{"num_hidden_layers": 12, "norm_place": "peri", "norm_eps": 1e-06, "rope_fraction": 0.5, "init_std_up": 0.0252, "final_lr_fraction": 0.0, "max_seq_len": 2048}
Each number is 500 + 40 x the weight over its row's rms, rounded and kept within 0 to 999. Layers, rows and columns count from 0. Numbers have three digits each. The size before them is the row's rms in percent of the matrix's.

# layer 8 attention key, 96x96, rms 0.114, rows 95, columns 0-95
131:505447578438421481586541508511564567503465516557466478397477524491548552515435545485478413482539511498468444472497544470459504483533493466509503462513487500483431401460510493461579476497485495511496482498545595545507467497490499462476516561419507530477516468436530485486509481496494501467
# layer 8 attention value, 96x96, rms 0.152, rows 64-95, columns 0-95
113:545480547578473568501455471494501554540502532510448505497464431464469520525496456506476501486450454504477527529509412484471485455551479500466551438507498485500484514525485499481557467511535470501672472478513525466455558486523520542504472528507495541517596495512521471461476381561522486533
113:424524504491555526538469472490422484456543505453465496482559546532493502491532467500495467439560480508543512538507530470397529504497402517484561548503490537500491480423556556556498543486504483532535507495472500474619537459511535483522458564542469498584472536488540533571483428473530508511
119:459433458519525528543441439336467513503502559516510510510533513459496506547464453489573470519471542579574501525508455510489474523526540509499487468497493445566478524475476427374495464508515481523481508485529477572508465470508504474450481535459436494509525541524454470488487527461553512518
105:531449514520517519417565512450490550494470500530488532497469472442386495556480439520551509447543490511546480498455433548542497457518459489482520504478513466488466508423484586495502492477441459568479484509530449499439492495506421495554468450472556580569467563547491518532476511537494565505
109:449456532537541456583455498480539454460489533519492539458440513530451450504542556519480519411453506509510434470462496493524473582548558555480458544546419480492509511532463453509479496459576429532481448513434510544518523462407543487552486499493554504469541516484463506535507519420486527494
120:505566465496456514495506466498465552430510526457560474573390503541552471573525514553505497467540444611395528501459546436484460492429525443528449504491508434481514501453524546527520526515489510509492491538462516578491568539543538534527457485486507527499440519485511479536475530523535506507
105:472464515518455436512583491525526535479548500464451510473499575510461490493540469409504539497526441475516514461468506439546501591510543476548503497441519480453620510490518510482455505515469497451504582549575508511483536505480454494517510468495447500488613572566531455445489517527496527495
115:497553484534514488524514466460563534563505528506491489467511536468521579488525558478576534477524513485459483481521526480470522446516565443541539440516447480537468549523404603437472455534473438515499474439392484510478479512478507435559565566512499539509441510545502496564472526529483505499
112:458555418517515567490475519543500437554497472510497508508459509519477481556505522486560538489495615497540489482484567536510453491477514444433492574517544464500513500479553497453472477459459459484503586530520507559538525519423546455479456590441454525539475508456527522444551487535563475454
110:493461490476499484499489459525447505480465472525431481489542413562471472513506440473548497549479492512528503429551536533464495460546509463490457539441429496574555534444516592501486485531555513462439460509470552535541513521547493550544466447534548504550477473475480546463598487547469488412
110:429519522517509520448566530428446517552582479476508463507547450571506444507488526496530492492561433509465525452440539513547500557519504472526452456539448451545504501564552523489431546528464497511502485448502528496481443455485470566458524476538569498556564507435521500537513493488497401453
116:460456516553518559462537499522536564478509485469570517488498444498486575544489497530508472522502515476547517500496487549484553460466543553502459511458469524495536487474540589478525471544492540463478516558460457495472430483505581539430461481470568508500548504550599498446434489424558530411
106:534481479535458494533439518510500480457491458439514496493528493516479441499456568448537497522593446551427502459532511538549539464534544464559491532459501493458534507506507458551540427538493509508582455604452487475542437520469399434545498556507487505528472512483515495568503476486562505450
098:461454517494494481480497527501442477581483455503581506528478495505561431494478469531535540467532502464506583496458474478458620507481457512469486495519502491541492512438497570398471435509545554486531554452477524541548472516483489499541524468457465529565534415455483409503494499548555504517
104:518506503477553517521518420537455540449485551522519458507498507486457528480504496546426479491494451469455469577506517498536440505567539498474455607514505548514512473463505473510561461516545524544589560429422465555505450458547473561508535473530474564469494512553512459535525589538509463481
117:518506497493518419508447502453520487482509483506509540464479477441578522515513549505475498532594541493457462495466439523515469592454583493463526564455518482529493488498461519516552494496493501537573578490485486513465499493442565439527483447557462439503590552495502464472452529546427456431
108:484455467473535513574559507529521511485557423497469569504515532481536443572481449509479512450470444457450549484493480468409455541487433511477388461513441481575492464474447475495544437467475490511590507603497452496520486498525489460490550493474502547453478536521498542506462489477508510490
103:493498477496542505548543500539456485500559481490536480471395517408471463581576475446523498483462457492468525563511579536481469432448541494480429497525513514475436500521501433547542469532487451491458515469443501512477513519479484544523598511556496465456492462517517508475495514436587570482
113:574522466488512516500456531539519481547594466456526506473535523477494550454457469520480495463493566503510528562457523561513477444490572466513480510439464425464590447439484554536486529496451547471505505472491446538555606537557555424494498490493524486501447463505523509430459470491503460541
121:464501455484523475488506567576554489564486558500471507513477550522440521516502489532439519494395501550494497498520490564452528537483546524513539423384479504503524461582532571507479470530579476498556506475526480528524484487460493500585504465480448452459449492501577468560527550525520499536
106:457535547497534557468508507466489507597469486552509475464517461444530466535408557504489456521495420496516446483493437459560506478468512465534511470474486535535496502471549465545418500512530569507450530452447534477539540497465457450512470471521455514466435524617455532467426568493497504514
113:479498564501499476484421547500530536473529552530531497509505493519602517489531484462465538442499472499471411567422474495505512482484504499457427501468561519477477530539503504498530503578487515499465508532511545488551464458453468586400480516569542506578475536556556573547491546522500539549
114:529514530480497484466443464510528434489488461500528493507483489566491513465567550470464443541440518514492442437547471541541484508529466512483507301547446492520436518464546505461503424488459499499548484514485515468518544529464561494513566480525459507477535493504559506482457563512528456485
100:494524507486476616496509599547504587462518456459483537463537525491540445469539470534519480522503577542526532528491468559510536511480535513572490480548480482537484508505517485436493487420551526477419483498435523447518467507479429439471428469538480519505581528446534517522540519525543534450
115:561522465499480499530491521476445524525466551570508473483508484549474424561471461498441453533541580467584524475444552470502526447498461514449526534492483430507471528565416429533479495516499523519552520544450478490579485514557523499474528417522491439539474473506527462535463428464459491555
104:509539494478412534524501450522449476490577515531518527442527453437529477539460495445561448551468559532488556537430450541495462512479390459532559549418460560449562527541459499524516430482500479474523500471464547500503527481487535494559508503484522528506475596437529518520492520522494505521
111:453447478491481529546526475522475530507478495463490420505555545538516528520470608440563550476473537522612489468522387491477433494454482510451423461477582506529511461503479484552487476463508468494531553520482512500436532544528478524454510491466519496523481432484517481520562520527537569447
108:557498538532430488445461509501515470522511488543454450492485526478551443547495450553517498434523480471501476450561471414525426562515515492454601493432556480514482508500535470468511499487534530422446480499478519463537510516439506442525590508534550603537448468527544511484534534480483511543
108:496532477438471468445519477502407470577507546522503501495438544553498524497471500441591521552524505478494460528575439493557439482525578521403466562503450504491494481466545495517507420478498455454474483486513509539509534425490515593515438488510482506477473508487517528501463408559483490514
114:448499407490499533469535477484538560461501439549474415534527492532482526519477481466554435467449520499467454490497522506525542447477516627468562476486528506481493524495495516492512525514459448475595477479549514497571479511551495502462438497523557499527496503482469541496386599495455493543
116:522461502509532508522499523551561508529538452479601501487423500423489412475498506448494546540511516528501495434446441485465405452532479418458535597481507513529516461440523479497493447506525509550533509452536508522479481517543411498523456437510517525461469533498497511523477436424517462461
114:463482508556442467505480509484527468544544534499530482481508496499468492504472488506538569518488519567491505372498529567532567488550400541458426536516474481485462529489542509537494491456471475505480587545466498483494552473525368542459533526500483463462522426542426442528504517517469516514
# layer 8 attention output (transposed), 96x96, rms 0.122, rows 64-95, columns 0-95
112:535451507432569562512520448465456490493486468484570549532541579543482509480516529575489521499525524448494462423460534579540425436476480471500514506494487477492566505473502476472545541552493545521468522466445493525461471463446439434547505443574511531521475489536410520515507533439497548532
107:511462474517423531473546484540572494561442479538554511477408471510464497484499506468538501489482523487491536482503482480576494477475468508486459561488474452429488495581521434471416597496520484471545477472597486482561508560494563462501541428530460480536534498525485501530587467524457526473
121:494468528493432557516507531485523546590529473529523584535495553494481551512494479508434520497531508463530491435469505472477519554498534508526447538535532506469448460544414493487568450560504504568524490484487534509438426462531491539530536486571437492397482460504453463481445500570448458472
110:505517484480616542509432523453496480516514521486523472504513443532496567487528500567503500520462509480478494554466576544517461535498457488464480509561534452481481466484341447407477565489586532470541492468540458514506460435522472489553526580495506483456460501521532483519510506514471493511
107:534527494499494607440497518492548549501453532539524460556523504539451420444452449545490526544449477543479505487524507471472551528484488438544485503454544532486461467462504497461567402527476502593558493507494464437511491502459542432476556530471505466537471457452504529451536524595529493504
123:521465509502569494524457478560469452478540497541563530511518458413481469451501524405498562478520513420541487533523451565476487552487549526527542448398543494454546513491478470535475556422492452492517531515509483471436486498498544549501575499514434427532532506585463472506514523501531494482
112:488531523423503442523423566499532501536468499508475516494506480491521504522487571448491453489506470526419512470502503597510428476552551525478520552452464539450455445528549477534516514601456558525448475543525496451509479492534483492521475514416503516565431432461512474534505526556570463538
109:592430507451436460506431489488475478492503524533461544546488503500483555564504474552528531518485508492523501472544423446547476530431500542541476446503632534491560477502500488450476540486505522484516513517500499540564404419512488515464494476514539510394564478476486480495525542515501450535
106:578487532478470536462505515432491518516466534474521449480450439537464567475493501491475426509463525568524621498451458483456566512487530498566528453550458484461483525546486523534549511436454475526486454557548474468466501551489499506556551549481527410496506454498471481570458442539498541509
112:451551529515506454499561541524578452479557526524528486431460582428527462415501484464495461424486524498465481573478456460526509594478418457534535504519530471538466479511551436473517517507490570507501460518501465499501524507490502511483534497466463501488605488526555518567427472450501505537
108:470509481491428504561471470545506507473514544513448562570485556425455536453482512557539474486496565569489521469562501494497544514474508506471486509451482564490437455465449455507557521466506484404519533435513493475503511487487432489484434500450474554587517462622531537550507481499520494519
109:554544510439521493651472517552482547437498505539494472493507455475572479470565500477525546435506505463501490464459522461565528472541422456521625469545475487494482464472505471486481517424540515492465557506525531471510502529509445479526478557520522543445491464436474524490519449494543481473
111:494551474482483477527464540465507521495509545469521515520513452571476495493516482541486488500466466423575544508504466562467479529481471525454535497526462562607505449558503541436478531476407491459502518495428587507560527522486599524442499394420468453503470507521488521483497545528476512512
105:504558556426535552536523520536528491489499530478456517487475543484477571528415492448546379527478499533485490489538494485541545456527496488495475477522481474444505543591513431505548565482454414586447507457484512554476437482541509519473539497555482466496483556488504532536495492423443469492
102:474463511568487554470517529504459481498501528411545563531546476443506423544493445467537504451556500474521459473489498511497563515427496556426507448525539470550480517467409487489520568486521608563491497493548484459492452545514529423456486505470517466524448576528457516508497456510515540531
108:540471530520493510502511493523504539508504559501519435550497535486400433550513522483470509552446426526537471500473501470565487377580539581502508488488466543481503520478487465492461471541510533489509444527456534428422503556517543556447477535430480510450446501531502529521488501530495477597
110:478552523523449494431489439508457468544411663512503392479536523462523471490521504473486497460491473462536477511509508508475468500482546479469549538537488510542427498480519468465546521535495470498505531451528524562444466563485541487497541509527557467498471491441452476574574521508517558485
103:556516519442430519495454471504475508430445522499528497512510520485552482520428511467426523490541517492464511483500497469473485546420588528546542466520528420510491508467412573592504541521522439525507571503520547489539562466466544468552510474415529488486458554484496446581501510481505470494
107:516476554520534470498585423522509521496488550561527532441418436501478499555531503534480471484476467441540510540515479543525480422469476461501519481552548544503534507445497523557489532446509483548494471540545532405498456537474479563519444533534457498467522428523508411602473466467516497468
117:554582443487574439508476463481454513481459430540509506502530450501417463487485476451484565452457452500527501481510491502556486477453506506450452510582537536531382641519509513474519497515471479558497509561474443502526488530550530566494511493492504555499517511487482498498496447522522559504
104:545493468485528494504495493436519517470493475453465518595469554542491499495572458462514542493541489472536505507530518503453507498548497530454546550605514496499569537522472511497559474515446503454481454495603468458450387458493515526411480516513494542515505523481551457533532483487456401438
111:531493436590549536472565450502474564576452433496467569549549504460476521444528443597479485456452489448537542477525500471509509557479519546439532498511422533484549523517536458520441501467534538445550521501511517472520525533536502433510529538476481472522476537457454444464470522468488443473
113:543519486518525489502492485517449547486501512518488561476469571473457541475442466481541569507430459545442516477460558428483477468486519496495543524513539516514561495556514506563510492583545437516507429456399428563475516501414519521455462422454550492473526545542473558515506477545531499487
104:515440460493495488558455461469572545514460493509483465514513552477488569565481504402435480476478485490511562455499517526482483549572393455455495480526517568495463466480573490520577530558497439464501513476482547492499550469482547537571570525488508523515484539494468503494483492450482523395
107:451513493491538508484554444462538438496493476460568484492438479500509488532570383523507538506451451561434401508531454445501499497510508544559467517536497566577497498509491517484526448483480446546482540492568481528492531511493559482566498528508497512435450460513498472542488602426523511514
105:488485500469542450483472509488543517475480469498526434592493552522473513413566492533471480477560458489502544521534448463491489431463551483478475524497527454616542464498546515467465575523474520578519491464474546464507528565535484515495530504494404475518489429547458502568558492487431509445
114:505574469453500546443429494515491476558544473484484478489491538520539523534492362429461493525497493486514567538475465483443496489489558468484476592512472416448528517533557421575509564496439514474478514505497509450472532464486509494597488527521497537434508512522488494492497531544550554504
116:531514526466568551490516504503499396505478526471414522513511560503496575472507523467478533501491454493512497492519418520500564531527481485494474523505455544526527596476495478499461517526514512497551478503497470491529461521483489544414489470503583393534528482435518571521400498569461413483
100:512503510559522513505511522406533506468564437501445448466452503488476519503480461544429466472473491492537515439465558519526563501459562518539545499479555435568546527551485516574463478522562562514523515500565514447443525472536456516523473440477434481547490463536435476453463498443576487523
109:491522575497588406488524439455464538553463487513480535532495503438560532505484502542519544523586504487495457464495533418479504521525490450536480582440483477497498494468455388474524466456512533491447463585491474530591544517499519538468484453465535466496476559543514500521526445514475481520
109:445466479487503455531511539428457556489478514495507489498517509589518494523463500509433447464498515459571453599555480554530495479506433517505554505595522379494492501490489532455570554520480472489531539466538512460431487445512566494517468510451500435565480455526471543519544522494464500523
120:469566492449517487470511503500472518538474480510512486454472488558486515492507485525503502465534485532545581567461477509481566524443583434503473512546460537486487433576485444494542538536497501467459482474536506589469399549453567476585475495462456515509517558521484500479455517401501426536
# layer 8 MLP up, 384x96, rms 0.15, rows 0-1, columns 0-95
101:471584428503447488544507550498458531536514490489531497505399542502481434456488512497512496492585547444470514499448551503474449557474528502460476489526511485508478422538510488451505561441472432489603492545526524534465498475506501495541504576458519460504453494558571470519467468553585463467
103:514531556507515532464440459422519546570563467480507489545521488447564502546535456481471423467459517529539570464532486555524489505512495560531529470505532536423463515496565515455505558500439516500446567520511463580525482514483534429441447453489417518469508510487514436546449527499517553474
# layer 8 MLP down (transposed), 384x96, rms 0.147, rows 0, columns 0-95
101:518509506534552492552525541494511446469477567567513440491504539479498484470448535510535511556543535457521415471492463437548486507491555494412537481480499554547496579561558473425488578455485478475506426494471481483496523492486481459532428513523488510507444481520511437426441515590558520484